config = dict(
    head_dim=64,
    attn_scale=0.125,
    tie_embeddings=True,
    decay_shape='sqrt',
    dataset='wikipedia_en',
)
Each number is 128 + 32 x the weight over its row's rms, rounded and kept within 0 to 255. Layers, rows and columns count from 0. The size above them is the row's rms in percent of the matrix's.

# layer 4 attention output (transposed), 768x512, rms 0.0356, rows 745-767, columns 0-127
size [ 86  91  97  86  93  97  95  92  94  94  94  94  95  95 100  94  95  94  94  91  97  91  98]
[[108 106 113 148 152 127 136  98 141 144  99 103 114 150  93 144 151  88 104 141 139  85 103 211 108  87  81 122 130 134  96 163 123 121 101 163 135 145 113 138  92 128  92 108 151 137 114 134 113 117 125 106 125 148 121 137 145 134 102 144 184  72  82  69 110  32 151 119 113 170 159  47 114 155 141 106 142 147 168 200 103  89 109 199 165 163 111 147  64 120 119 141 184 140  93  86  82 135 156 122 142 155 167 165 101 107 171 155  75 125 160 140 114 131 149 131 163 132 150  66 134 153 125 125 113 134  83 123]
 [112 104 133 173 145 155  52  82 135 168 147 157 145 109 138 129  96 116 134 188 148  90 142 137 146  43 124  94 179 123 120 148 129 218  90 112 112  85  90 102 155  85 185 102  86  90 181  46 136 152 114 118 139 109  96 134 127 127 117 148 178 128  95 108  99 145 144 121 128 114  92  79 157 153 121 115 114 146 143 110 126 114 181 100 156 116 108 135 142 100 127 139 109 149 109  78 145  80 162 124 115 126 144 121 115 181 115 101 152 153 162 161  57 198  72 124  63 135 121 127 120 128 101 177 143 191 104  71]
 [121 112 122 146 101 144 125 114 121 149 193 147 151 146 158 143 185 101  86 137 125 116 134 127 132 118 131 130 151 180 133  97 129 128  81 152 105  76 173 166 146 127  89 102 171 138 130 145 163 117 124 138 176 210 169 143 113 137 100 194 189 110  96 138 129 134 156 141 115 131 165  78  96 135 106  66 170 148 131 179 124  98 142 154  87 154 108 140  69  65 136  74  93 174 115 140 154 107 135 126 101 186 173 111  71 190 109 113  97 179  77 125  94 168 118 193 174 142 135 150 156 121 129  58 162 116  97 138]
 [164 134 140 109 174  92  86  82  98 165  72  94 174 146 123  73  97  88  94 139  86 114 144 149 164 105 112 102 186 125  74 137 158 158 123 153  82 147 192 136 109 176 171 172 130 145 127 185 138 190 115 102 109 148 214 110 171  99 120 131 168  99 113 144 103 148  88 143 115 121  88 133 161 112 187 115 106  72 118 184 162 128 104  80  84 158 158 132 134 147 126 147 169 168 112 132 116 173 194 151 115  82  84  62 122 164  79 162 165 136 122  96 165 177 135 139 177 121 110 102  98 150 105 118 157  51 158 111]
 [168 142 167 185 122 138 148 137 160  97  82 130 119 118 135 177 162 154 134 127 131 161 112 204  91 154 139 153 166 151 151 149 104 113  88 122 125 123 120  77  92 134  79 132 133 107 111 106  72  98 181  71 114 129 159 104  96  62 177  84  61 152 124 108 127 125  89 111 158 116 108  96  78  79 134 143 175 136  92  80 101 165 156 170 172  94 126  85 140 119 123 146 152 124 120 147 149 145 162 114 121 127 120 114 180 171 171 161 163 140 105 122 139  89 101  83 121  74 115 124 110 130  71  99 167 121 164 156]
 [ 73 136  89 106 156 126 130  80 109  95 105 139 144 152 242 147  95 144 100 173 111  97 105 135 112 147 111 159 154 134 143 147 166 135 148  94 134 134  87  90 111 113 199 138  46 171 109 123 113 147 178  87 176 110 120 145 129 126 104 134 107  76 164 166  98 163 131 128 151 131 123 179 119 172 121  85 151  96 193 130 150 139 176 104 124 109 116 149 111 121 127 166 131  95 120 123 131 135 172 157 119 115 131  68  94 157 167 113  94 122  71  86 113 171  85 122  94 126  96 134 132 144 175 117 113 151  67 119]
 [112 109 134  89 159  71 116 125 101 144 134 133 125 112 127 101 180 150 116 139 157 113 169 141 117 122 135 141 104 160 168 107 171 107  99  93 119 143 110  98 106 126 105  58 137 159 135 105 152 146 152 176 135 107 155 164 139 154 186 118 170  46 141 144 194 129 121  81 115 134 112 163 162 153  96 153 105 112 129 131 100 133 172 132 146  75 147  87 114 112 103 148 100 134 141 133 175 155 169 135 122 140  94 157 105 100 113 122 128 171 141 160 115 133 166  99 160  74 112  69 110 197 120 113 153 152  99 131]
 [ 78  77 107 164 191 102 145 141  90 169 143 102 108 138  70 112 147 154 143  91 141 139 110  85 103 148 141  83 161 148 139 116 135 111 166 112 104  98 116  99 160 103 185 106 138 148 125 112 113 102  99 107 146 106 117 117 142 125 114  96 159 161  73  71 118 139  66 151  77 145 157 136 152 216 150 128 104 203 157 133 147 134 145 109 122 150 142 145 140 102 142 145 156 137 116 179 120 120 146 150  82 115 146 143 109 150  85  91 137 187 128 172 133 157 183 149 208 101 190  81 173 120 136 147 111 126  76 139]
 [164  91 125 114 147 139 145  55 180 132 146 159 131 122 190 117 147 155 147 100 149 142  91 119 142  64 140 152 105 126 192  83 102 122 123  95 135 138 100 115 151 129 155 147 115 167 150 136 140 121 148  82  86 143 150 133 131 110 164 185 114 129 149 139  56 151 111  94 104 127 127  68  98 153 173 118 116 170 179 151 113 165  77 177  94 134 123 173  59 117 126 150  85 158 121 161 113 121 127 167 124 191 112 145 129  98 116 182 146 163 144 172 157 215 132 204 132  75 121 164 110 120  90 136 121  91  99 117]
 [136 125 141 115 139  74 128 137 102 127 122  97  98 106 143 153 123 159 135 105  55 162 106 146 108 202 170 133 124 176 100 114 104 110  84 144 123 160  95 122 108 110 128 163 139 119 104 155 150 104 139 101 116 164 107 114 152 133 162 110 141 109 146 112 100 106  85 105 168 132 168 149 124 120 134 163 144 152 100 133 129 119 132 150 113 108 142 163 150 100  96  90 138 115  74 138 139  92 104  94 133  83 147 126  85 129  42 147 158 104 122 132 132 152 161 105 160  85 100 114 128 116  99 124 167 103  51 171]
 [180 126 116 127 127 120 148 107 134 168 105 106  78 130 165  96  96 167 153  89 151 170 113 132  79 146 133 119 131 146 157 106  76  85 148 122  91  94 217 158 163  97 145 140 141 152  96 136 153 177 120 137  84  85  86 150 138 149 162 172 185 109 121 121 131 100 123  95 137 168 162 165 154 200  88 142 227 121 146 147 160 188 149 119 162  85 113 104 158 134 104 163  69 142 119 136 112 142  98 174 133 108 121 159 137 164 158  96 134 151 119 121 118  79 122 143  80 146 186 180 129  76 146 128 155 189 178 122]
 [115 142 158 156 110 113 105  87 100 154  66 103 128 158 140 205 128 140 126 143 167 150 161 100 179  97  79 134 114 154  81 182 124  56 107  61 145 163 218 152 162 115 189 117 111 108 174 138 139 172 144 156 129 123 176 112 116 144  96 135  64 119 148 177 107 114  94 116 137 140  73 127 185 134  98 118 178 194 146 119 163 180  50  42 106 173 107  97 131 161 146 179  88 144 140 126 123 139 131 115  96 109 127 202  92 137 124 108  36 162 116 154  91  90  93 123 169 158 164 123 117 101 145 124 194 121 160 117]
 [131 145  94 232 109 129 139 160  92 138 176 111 140  87 128 112  70  74 153 119 134 105 119 172 105  97  99  89 109 196 207  90 102 104 126 112 134 145 173 110 145 118 101  92 134 133 150 189 123 142 137 171 147  97  73 168  40 118 158  96 160 117  90 111 128 112 148 172 102 116 141 188 149   9  96 106  85 144 140 107 169 128 132  80 141 108  87 178 247 123 183 197  93 149 127 143  98 163 100 138 132 132  83  75 115 141 187 151 122 128 128 161 117 122 102 107 159  97 126 153 169 107 140 150 109 124 121 143]
 [100  81 100 103 134  82 136 176 158  82 148 118 141 136 127 127 101 146 107 163  73  98 148 136 137  78  80 152 130 159 139 100 159 112 104 131  78 116 121 120 109 138 141 125 111 148 112 130  94 144 142 159 120 173 159 129 115 140 110 113 105 116 143 135 182 100 141 155 116 107 157 181 134 109 146 110 140 155 133 177 105 138  28  91 153 104 206 100 191  97 176 149  84 187  72 165  87 110 121 140 115  98 123 112 148 162 177 109  76  86  91 153 107 127 100 116 170 151 134  94 136 103 117 130  70  69 133 119]
 [156 159 150 129 133 125 118 174 132 144  91  95 172 155 109 118 121 106  93 107  99  72 184  95 145 154 130 112 165 186 186 150 130 124 126 155 181  89 162 171  66 175 115 116 148 102 151 168 114 115 108 133 129 104 145 106 130 153 122 143 111 142 115  86 103 161 178 147 164 201 132  97 121 130 153 144 128 136 140 122 160 145  71 191  81 138 175  58 124 151 108 164 124 134 157 136 150 109 154 167 184 107 162 111 145 138 107 109  76 122  61 117 153  41 185 148 137 112 117 120 149 197 106 135 130 128  55 187]
 [135 109 136 179 111 110 103 124 122  81 136 147 117  89  84 151  98  99 135 102  83 137 151 133 144 144 126  75 130 127 164 136 104 133 143 105  95  40 163 178 132 137  71 158 118 164 170 105 120 156  96  93 138 106 124 134  75 114 106 136  83 141 118 101 131  84 157 153 102 129 176 108 171 109 143  84 139 205 130 134 134 155 175 121 139  72  80  94 187  83 185 169 123 127 199 136 127  91 149 106 160  65 104 136 159  89 116 118 102 125 196  88 100 123 146 192 149 110 121 102 192  94  92 108 135 155 119 125]
 [114  76 123 127 101 157 126 133  95 129  72 108 125 177 132 107 140  76 144 148 142 131 189 106  66 203 154 153 122  59 168 140 131 166  97  92 150 121 171 123 139  94 110  79 137  85 126 147 109 155 155 122 107 123 145  92 130 113 132 143 176 133 165 130 115 132 128 113  79 144 129 105 109 111 117 115 190 127 171 106  95 173 143 169 162 114 131 204 106 137 148 106  87  97 128 110 124 161 166 160 175  67  95 127 171 126 153 101 148 167 166 161 110  51 147 136 131 129 115 145 158 121 149  98 106 181 161 141]
 [150 209 125 164 149  92  79 235 127 112  74 108 145  86 113 150  96 102 132 108 110 113 147 165 107 126 130  92 132 185 148  76  92  86 108 102 117 115 139 205 122 127 105 102  94  83 158 138 131  98 112 154 118 156 120 167 104 112 158 132 113 138 180 108 139 150 109  85  96 177 123 191 137 147  84 116 135 102 144 144  93 168  89 104 137  93 179 154 150  99  97 111  92 150 103 164 142 148 132 116  91 109 184 139 107 140 149  37 105 170 121  95 155 125  81  80 112 113  93  90 161 162  89 127 123 114 134 111]
 [ 94 178 101 197  93 163  98  92 152 153 162  94 172 162 132 139 145 160 153  94 158 156 112 168  77 115 166 118 160 104 128 167  97  89  97 160 127 143 147 169 141 176  60 180 164  75 110 114  79 129  76 108 105  92 137 123  47 109 113  99 153 122 105  97 101 180  55 119 120 160 186 149 153 137  98  81 178 128 114  92 105 125 159  70 126 143 105 173 173 147 182  63 109 155  68 112 118 111  80 116 141 115  91 156 126 155 147  90 116 150 100 223 178  84  91 142 143 158 181 144 125 124 162  85 108 176 125 122]
 [ 97 113 120  81 149  74 164 155 116 151 156 104 117 183 156 170 123 144  92 103 140 114  94  82 130 145 172 137 113 140  90 111 100  87 102 142 100  82 151 121 123 153  62 178 129 152 150 145 122 104 151 108 146 152 149 169  75 170  99 138 139 177  84 135 185 135  95 124  66 110 179 117  85  61 114 112  77 102 143 110 131  99 194  98 111 106 137 139 114 155 112 141  89 182 128  90 160 114 122 175 152 134 176 140  76 116 117 117 102  92 144 138 101  81 130 155 110 108  95 102 189 130 101 116 103  73 109 126]
 [138 121 150 137 147 144 148 190 123 164 132 136  84 133 100 120 138 130  89  99 155 150  40 115 106 127  83 124 130 130 142  44 132  81 112 135  95 116  72 102 157 169  86 110 114 139  92 124 134 102 150 111 142 175 121 114 127 165 130  60  99 103 107 153 124 162 152 148 140 139 131 127 129 185 151 129 134 139 112 174 181 160 129 168 112 118 142 183 177 124 176 103 148 213  91 137 164 130 135 107  80 169  85  73 139 154 134 143 149 115 151 144 103 130 123 112 105 125 150 167  71 179 163 134 149 115 171 126]
 [192 169 171  93 122 152 123 189 126 162  89 165 182 106 135 116 136 125 122  99 138 106 126 130  53 174 151 156 145  97 104  98  91  77 155 160  96 134 118 152 145 156  85 120 107 137 164 164  34 160 117 109 185 138 148 157 195 115 101 155 130 130 122 132 110 122 136 157 125 197 136 138 133 140 133 116 122 139 174 152 121 113 122 172 152  73  85 101 138 153  96 156 133 130  89  97 118 142 104 102 140 104 129 143 116  57 144 169 142 112 123 139  98 133 104 162  98 135 153 142  96 125  40 170 115 183 151 124]
 [128 151 150 159 124  87 100  36 114  93 136  57 160 101 111 112 133 178 139 152 132 155  55 111 122  77 142 127 162 104 119 148 128 108 120 123  85 134 203 182 100 131 168 135  66  95  80  77 135 130 168  91  99 133 111 122 195  87 112 122 126  90 145 182 133 102 161 124 201 136 130 142 136 123 130 127 136 143 159  91 141 135 126 130 121 111 117 101 169 128 131 180 127  96 158 164 110 176 132 145  84 113 121 169 130  93 134 152 105  98 100 118 105  86  88 120  98 111 205 130 142 124 126 113  98 118 142 154]]
# layer 4 attention value, 768x512, rms 0.0246, rows 746-767, columns 0-127
size [ 96  98  94  87  94  88  93  88  97  92  91  93  86  95  93  97  96  89  88  93  91  99]
[[ 90 178 115  81  97 122 124 114  98 148 148 134 140 145 122 137  87 172 107  82 110 120 117 148 116 137 153 196  90  60 134 147 126  65 125 158 163 174 124 209 120 127  63 124 155 117   8 134 119 104  64 162  80 124 152 165 153  90 108 145  82  94 152 102 127 104 136 104 118 143 144 116  93  62 165 112  89 110 153 155 151 162  45 169  89 148 166 126 166  83  83 113 123 150 125 180  72 180 100 112 104 175 110 116 168  56 153 100 117  73 117 134 174  94 196  84 151  99 128 108 162  87 149  82  93 102 176 125]
 [ 64 136 108  87 115 139  74 150 117 112  96 103 106 106 102  95 101 125 140 102 140 133 141 110 142  81 122 101 132 107 150 177 143 126 121 117 151  83  45 140 142 161 125 137  73 113 100  76  85 140 101  98 125 141 104  71 152 107 117  96 133  93 152 100 118 114  71 148 144 118 133 137 132 198 156 162 107 113 129  74 105 107 145 108 151 143 159 138 173 132 135 112 170  93 135 144 112 110 127 102 150  77 110 113 159 117 114 123 108 150 161 134 153  92 164  59 118 152 181 150 110 116 127 153  62 140 128 137]
 [113 148 121 135  85 155 111 147 152 120 191 152 120  91 143 121 186 136 149 172 136  94  81 101  88 100 128 145  74  85 154 123 131 126 131 170 163  89  53  94 125  92  99  51 101  43 144  69  87 185 110 121 136  84  73 153 126 159 133 146 102 128 128 138 129 160 188  96 121 156 127 103 129 140  85 109 176 111 166 110 121 146 139 162 172  98 165 104 137  94 134 120 116  91 178 136 149  93 115  99 105 156 149 160 110 151 149 133 121  63 143 110  82 120 137 128 110 122 133 182 192 150 118 153 101 155 119  95]
 [150 153 101 132  83  94 149  84 130 174 171 139 126 188 151  20 102 128 139  92 151 118 134  77 190  90 115 137 119 121 128 116 148 122 135 113 106 148 165 184 179 138 156 130  67 149 171 113 200 135 113 187 172 117 126 232 108 186 147 147 110 103 144 124 133 154 190 199 156 127 143 186 232  84 162 126  83 109 123 164 146  94  78 108  97 102 135 135 126 133 131  84 117  96 100 144 125 122 103 143 146 162 165 152 111  88  85  67  98 104 120 116 149 161 153 169 125 181 134 142 100 139 162 116  49 125  95 103]
 [137 155 145 149 114 130 126 153 114 145 132  70 179 135  68 157 140 106 128 134 186 119 174 116 148 109  64 111 112  93  74  67  69 118  90 133 126 102 151 152 180 183  79 110 145  41 139 145 150 170 130 101 208 154 129 141 128 104  92  73 114 176 117 118 136  78 112 147  90 134 140  86 127  82 123 154 128 114  99  87 132 121  79 109 115 133 151  81 141 176 110  92 154 111 163  93  81 161  82 141 108 160  98 181 139 107 125  88  97 147 135 166 143 118 147 161 141  61 117 103 158  99 122  96  42  66 157 164]
 [112 107 152 159 147 183 111 123 131  96  81 126 134 136 132 116  50 153 152  98 140 120 123 109 128 190 144 161 134  91 103 118 107 183 133 177 109 131 152 169 136 130 117 196 127  94 118 164 181 117 105 108 106 190  97  96 120  68  95 119  89 154  96 117 115 135 119 162  75  74 150 103 122 137 105 108 144 144 122 153 139 107  87 129 134 140 149 157 207 158 167 161  96 115 117 102  55 147 119 144 148  98 119 144  67 172  67 130 159  92 106 113 134  92  25  94  99 155 133 163  97  75 164 162  90 127 147 116]
 [183 156 159  99 129 158 105 126 121 138 127 192 174 103 157 144  98 170 111 193  97  77 160 147 107  97  91 164  90  90 113 158 138 166 110 147 160 147 117 177 112 194  79 167  83 114 117 122  63 137 113 132 109 105 122 115 166 147 103 179  70  90 160 143 118  88 176  86 133 108 166 109 108  88 145 106 114  99 143 119 106 132 103  96 118 150  89 149 163 154 121 161 142 124 125 122 147  72  98 137 141 158  78  60 140 129 145 127 115  89 107  78  88 109 122 105  75 193  89 147 129 179 118  73 119 131 116 180]
 [156 133 140 146  96 139 169 100 122 110 141  73 136 107 111 104 123 105 104 140 132 106 147  95 108 164  89 134 121 118  97 135 164 112 201 116 111  82 180 135 124 100 117 129 113  69 120 187 126 133 132 128 193 130 137 112 107 154  93  99  75 165 133 131 150 165 106 180 107 104 129 114 179 116 106 106 106 126 116 146 161  64 141  70 147 129 189  50 164 108 145  88 163  97 147  91 156 182 184 100 119 126 108 113 115 148 134  79 166 117  98  90 171  92 137 105  99 167 128  76 154  90 114 158 101 156  70 159]
 [127 105 124 141 118 149 121 112  96 150 136 100 118 129 107 146 102 121 108 184 142 117 153 118  97  84  77 150 103 109 168 164 154 123 186 114 147 131 133 115 114 182 149 106  88 146 231 122 133 125  74 107 136 124 136 153 118 114  90 113  73 115 131 144 120 120 108 122 153 144  99 116 108  90 152 133 132 125 137  99 151 115 113 121 133 142 141 107  41 157 106 179 167  91 132 132  97 142  95 158 179 131  91 158 133 119 188 113 118 173 106 127 119  98 150 168 104 161 131  82 111 155 169  79 115 111 180 100]
 [100 122 154  79 131 157 109 125 140 112 150 106 152 161  36 148 117  83 119 124 170 140 193 104 152 115 129 192  89 119 131 145 170 124  96 153 154 150  67 101 114 174 144 120 136 101 154 107 118  85 156 114 160 138 110  93 114  85 105  54 131 120 174 152 125 110 174 153 175  89 100  71 127 120 136  85 105 160 118 127 140 106 104 133  89 152 139 150 139 116 171 134 188 140 116 141 112 172 102 132 107 111 133 158 127 136 144 150 126 113  82 126 129 181 139 137 156  86  97 142 126 162 150 165 178 148  70 141]
 [ 88  99 113  73 158 130 112 174 141  97 194 164 183 104 138  69 102  90 155 169 113 100 141 152 101 157 162 125 155 109 160  68 131 110 181 132 183 118  94 120 139 154  77 148 122 134 200 132 108 112 149 156  87 141 143 145  86 145 123 136 153  68 127  97 116 129 158 131 123 104 203 152  99 135 175 149  72  94 148 133 125  80 142 137 145  45 115 130 130  96  92 117 189 123 152 159 121 125 127 139  80 118 119 108 184 135  84 127 189 119 103 174 165 141 175 129  75 154 118 164 146 181 156 150  76 169  86 144]
 [151 127 149 131 110 143  67 126 116 123 112 149  88  94 134  78 172 149  96  99 127 132 146 106 145 133 200 167 136 121  41  97 154 130 147  97 111 103  99  99 126 105 125 191 119 162 116 134 130  78 180 101  78 123 137 188 178 153 123 102 170  94  72 144 108 161 132  39  98 135  86  82  92 204 137 153 142 116 120  95 118 181 120 164  97  73 132 110  93 145 114  87 109  87 123 162 153  59 148 106 119 121 150 202 144 111 111 164 132 120 158 127 164 149 180 161  85 154 121 140 172 156 146  81 139 157 179 162]
 [172 187 126 137 123 127 120  98 113 142 113 142 125 128 127 145 150 109 118 121 172 176 125  97 109 105 123 149  75 116 172 198 122 128 131  92 233 127 152 124  83 123 150 102 153 115 160 167 142 123  76  43 140 132 120 134  86  78  79  93  97 147  88 140 130 101 130  85 147 176 115 104 129 138 120 127 119 121 163  93 188 123 178 105  93 161  89 125  71 113  89 146 119  97 148 124 150 143 155 132  88 182 116 160  90 153 121  51 177 209 123 102 139 108 126 125 121 131  97 124 139 177 137 156 158 161 138 121]
 [109 145  72 118 142 160 113  84 140 102 156 182 147 191 139 163 128 209 132 114 181 109 127 146 159 110 129 124 111 145 104 142 146 113 140 109 106 157 102  63 145 121 138  95 172 156 157 126 156 137 166 105 128 187 195 164 129 122 138 124 141 125 133 135 126 106 100 152  97  76 124 106 120  89 149 110  71 122  75 150 129  90 169 158 150 112  70 136 108 123 130  56 174  97  94 129 102 161 121 126  92 147 121 105 113 166 145 142 166  95 150 177 115 166 110 155 148 114  98  82 148 112 158 127 105 168 153 132]
 [ 92 114 125  90 109 114 116 134 110 120  99 109 106  90 146  48 156 152 105 129 167  74 116  76  94 112 159 128  93 165  99 119 185 115 143 128 150 177  94 190 109 132 137 102 139  85  51 170 146  93 148 153 150 145 110 106 168 170  99 104 153 109 153  80 125 166  95  56 169 113  59 135  92 135 117 105 154  47 109  83 107  88  60 162 114  78 146 184 116 142 115 135 127 161  94 139 127 181 140 147 119 157 112 110 120 141 136  68 103 129 114 124 112 145 128  59 125 132 159 145 113 151 144 162 164  98 145 124]
 [133 170 102  75 115 102  79 118  80 151 136 152 127 125 192 154 127 166 145 124 153 149 125 122  85  96 112  57 166 129 131 111 132  96 155 142 121 164 118 171 154 130 148 210 122 107 155 101 143  51 160 122  83 109 151 186 124 133 116 143  99  86 115 144 134 212  88 143 128  93 131 131 144  99 132 121  78 113 114 132 171 118 109 138 131 169 130 151 195 126 145 147 164 119 130 155 173  62  69 144 104 167 111 138 103 136 129 103 145  46 159 100 115 155 107 138 176 120 183  74 131  85  91 185 145 121 110  80]
 [ 99  77 130  67  93 184 152  85  96  83 133 122  96 145 143 141 143 129 102 110 125  97  84  82 126  99  77 148 124 129 185 151 162 187 148  99 139 144 123 126 125 137 164 102 165  90 119 109 102 184 118 116 226 153 162  99 149 126 107  97 137 103  80 174 135 127  99 143 138 119 146 113 100 112 133 125 105  89 132 117 103 160 152 124 146 127 104 103 136 152 112 132 130 115 111 111 103 126 110 109 194 124  95 125 134  77 152 128  98 164 192 120 150 114 160 165 102 116 162 171  72 103 165 149 100 110 174 168]
 [141 150 123 109 230  61 139 119  83 153  89 207 161 146 152  50 146 123  97 183 120 177 122 130 121 178 132  90 123 124 145 182 110 123 121 127 136 128  72  90  73  38 173 137  92 142 165 127 127 155 136 173 129 107 179 173 149 113 170 132 145  86 115 114 148 110 136 146 124 115 104  92  97 102 161 170  81 109 142 147 105 134 106 157 125 153 161 146 128 178 108 170 117 145 184 152 127  99 109 126 165 135 231 125  81  79 110 158 119 171 113  93  76 144 145 106 116 142  87 102 152 126  67 137 121 116 151 134]
 [158 134 117 161  76 148  74 154 128  76 108  94 128  79 138  90 147 102 151 174 134 123 182 148  92 114  77 158 152  94 132 169 163 132 119 134 186 143  78 159  65 121 127 146  91 103 106 126 187 161 100 145 103 138  99 109 110 102  72 132 123  78 159 155  67 142 214 108 187 132  95 149 128 157 116 139 127 144  94 121 138 167 153 108 156 114 172 122  86 107 155 148 147  86 108 136 103 109 152 100 111 105  97 114 156 135 114 159 147 141 183  93 211 176 120 144 169 162 186 120  87 122 179  98  99 160 110 150]
 [127 119 138 117 149 138 142  93 140  60  74  94 156 101 148 158 137 128 135 124  50  99 160 103 159 173 195 170 110  86 108 210 101 131 104 105 127 135 141 138 114  70 152  85 143 117 141 124 103  88 105 143 144  67 131 107  91  53 112 187 144 139 135 163 138  70 116 113 126 108 116 102  68 112 138 116 128 157 146 125  54 146 144 112 126 129 138  92 109 105  96 133  50 132 114 144  94 100 139  59 142 123 157 170 118 171 107 116  99 116 145 100 129 101 155 110 117 131 130 150  96 115 146 129 111 185 136 106]
 [ 83  81 137  97 153  39  85  76 160 111 161 122 102 183 115 106 144 101  87 157 171 165 121 176 167 164 139 150 118 133 150 118 170 171 103 125 173 136 120 136 124  73 165 144 172 125  75 112 207 157 141 143 144 103 134 131  88 162 125 103 119 118 136 112 111 105  99  95 157 110 125  81 122 124 131 111 123 124  81 123 158  97 150 116 107 129 158 112  81 124 146 133  97 179 146 125  39 114 108 123 125 120 101  66 102 176 122 134 142 173 161 122 200 124 124 115 184 106 140 143 128 134 157 158 190  89 126 125]
 [143 154 125 173 143 149 117 175  80 175 158 225 123 186  99  89 131  87 143 107 145  97 196 171 161 115 150 196 123 142 152 126 161 138  91 157  80 137  58 130 174  69 135 167 129 114 166 166 103 114 144 146 145 142  71 127 108 117 132 155  94 104 126 112 139 193 176  99 126 122 156 113 108 134 152 128  91 143 111 121 163 177  81 158 156 148 185 163 148 128 142 110 135 187  91 159 161 168 109 148 154 219 105 118 125 189 138 139 136 133 122 168 101 123 152 155 155 134  97 162  92 177 145 170  97 144  74  94]]
# layer 4 MLP up, 2048x512, rms 0.0411, rows 0-4, columns 0-127
size [101  96  90  96  84]
[[ 71  70 145  75  97 116 126 121 156 152 117 136 113 106 115 151 178 120  55 149 136 152  94 147 136 146 161 128 132 103  97 131 197 149 139  89 136 119 173 137 103 112 135 123 119 110  98 133 144 161 136 126 113 110 210  95 128 111 172 147 141 185  97 169 103 137 128 176 126 134  86 157  68 153 135 107  78  92  50 128 122  96 145 141 191 106 152 123 118 145 128 105 128  80  84  86 124 124 106 141 121 140 100  98 111 135 124 180 115 129 147 145 217 131  66 126 123  99 110 196 143  86 182 129 129 121  95 127]
 [ 70 142 123  79 106 110 168 108 199 119 117 149 108  93 144 146  91 135 113  99  53  89 113 142 162 199 121 101 147 120 126 157 119  74 135 156 146 171 184 164  96 111 165 122 139 159 131 171 105 114 135 134 145 133 140 153 175 165 171  99 127 133 158 129 143  82 101 147 154 171 141 149 137 114 139  58 149 115  68 188 122 149 102 129  63  62 143 109 150 134 155 125 173  97  80 138  99  82 114  93 176 161 131 179 130 105 126  99 100  91 191 114 137 122  93 166 108 158 140  96 110 100 100 101 152 106 157 118]
 [153 120 150 138 144  58 138 118 113 141 130 124 173 122  77 118  92 116 155 110  89 171  99 161 154 191 104  69 151 125 112 136 134 135 135  95 140 121 112 102 124 116 166 182 183 192 121  78 141 186  94 116  94 100  94 164 135 127 156  88  69 125 170  64 159 105 127 139 129 229 113 130 122 142 173 149 156 122 143 126 115  99  87  59 195 104 129 141  99 146  92 124 147 115 123 111 132 128 130 138 121 135  75 150 122 145 114 118 157 165 165 105 130 118  98 115 132 166 120 195 117 101 139 142 161 143 186 102]
 [143 112 141 114 121 100 119 151 131  88 114  95 121 125 177 114 140 132 171 101 156 174 201  97 133 119  99 135  97  87 133 136 128 148 108  98 118 119 121 110 114 129 203 155 144  85 151 128 132  95 112 181 153 135 168  84 135 149 143 128 117 117 128 117  98  89  50 218 125  80  76 126 116 171 137 157 107  47  76 104 118 108  97  73 120 117 156 142  93 154 104 160  83 183 157 112 137 168 148  69  66 102 141 156  86 105 105 107 112  98  98 147 148 118 170 165 170 129 109 148 147 174  70 134 148  81 197 129]
 [ 81 126 176 115 196  85 150  42 121 143 169 122  75 103 144 133  53 153 100 141  76 136 106 152 107  98 120  96  60  80 125  70  89  99 103 140 129 102  98 149 154 139 150 128  59  53 130 145 108 150 119 146 106 154  94 146 148 164  69 141 157 108 104 112  90 141 157 107 125  96 109 118 127 128  98  94 108 118  72  73 110  79 142 104 144 170 177  79 115 134 165 101 168  85 124 156 150 142 194  89 185 152 138 140 130  86  83 144  97  66 124 115 119 138 119  98  78 179 166 127  66 176 104 198 138 129 104  83]]
# layer 4 MLP down (transposed), 2048x512, rms 0.041, rows 0-3, columns 0-127
size [103 101  86  98]
[[151 112 146 145  93 153 127  78 117 124 166 165 145 117  46 139  79 176 143 178 146 144  43 136 135 162  94 120 151 124 127  87 128  85  93 109  89 119  97 141 124  99 100  82 113 137 140  71  96 109 158  97 106 117 133  95 164  93 148 175 135  39 157 174 143 111 154  86 162 118 103 121 118  69 132 148  62  72 107 112 120 124 158 134  85  83 192 162  92 135 115 141 156  92 103 159 129 125 120 137 163 114 177  90 141  96 109  77 121 148 177 161 115 165  94  94 186 159 134 137  99  84 117 142 146 177 155 142]
 [159 115 152 125 159 119 151 103 134 136 132 151 169 164 148  77 120 109 121 126  95 107 163 151 185 152 126 104  93 118 124 143 157  82 141 102 111 137 128 123 134 164 156 139 151  71 144 114 136 161 136  98  83 148 134 119  68  84 141 173 167 102  90 180 137 175  96 157 115 134  91  99 145 134 100 115 103 134 118 118  84 156 159 115 197 211 153 130 130 183  43 144 151  66 121 115  71 130 112 108 109 135 189 139  96 115 159 149 107 148  91 104 131 126 142 130 153 127 143 155 137 176 108 126  45 115 112 153]
 [139 137 184  54 159 123 137 134 158 134 112  86 135 111 133  84 141 183 128  93 150  99  85 181 183 173 154 126  91 148 128 141 131 138 138 137  83 106  50  69  73 108 185 124 114 104 156 104 163 156 114  95  94 105 103 111  83 139 161 159 147  92 160  96  97  78 110 178 104 157 148  96 157 113 151 118 106 106 124 180 144 177  99 147 113 180 143 107 118 113 134 125 122 204 110 146 145 127 114 194 161 153 161  89 126 120 142 134 105 159 128 159  66  59 147 176 118 161 103 172 201 131 150  90 135 100 125  95]
 [128  97 154 126 118 124 169 127  83  75 122 212 105  83  93 118 105 166 103 112 117 138  69 140 127 193 141 178 103 116  63  91 149 103 165  98 124 144 136 179 200 116  97  96  74 174 150 114 210 141  78  64 122 176 130 127 131  74 113 136 137  60 127 159 127 169 165 137 135 141 145 139 160 104 135 141 101 168 181 160 161 172 164 133 105 161 195 138 142 135 115 155 137  74  67 164 148  74 152 116 154 143 166 128 127 127 157 114 106 178 143 149  95  95 138 156 122 147 169 157  76 109 132 119 107 187 126 145]]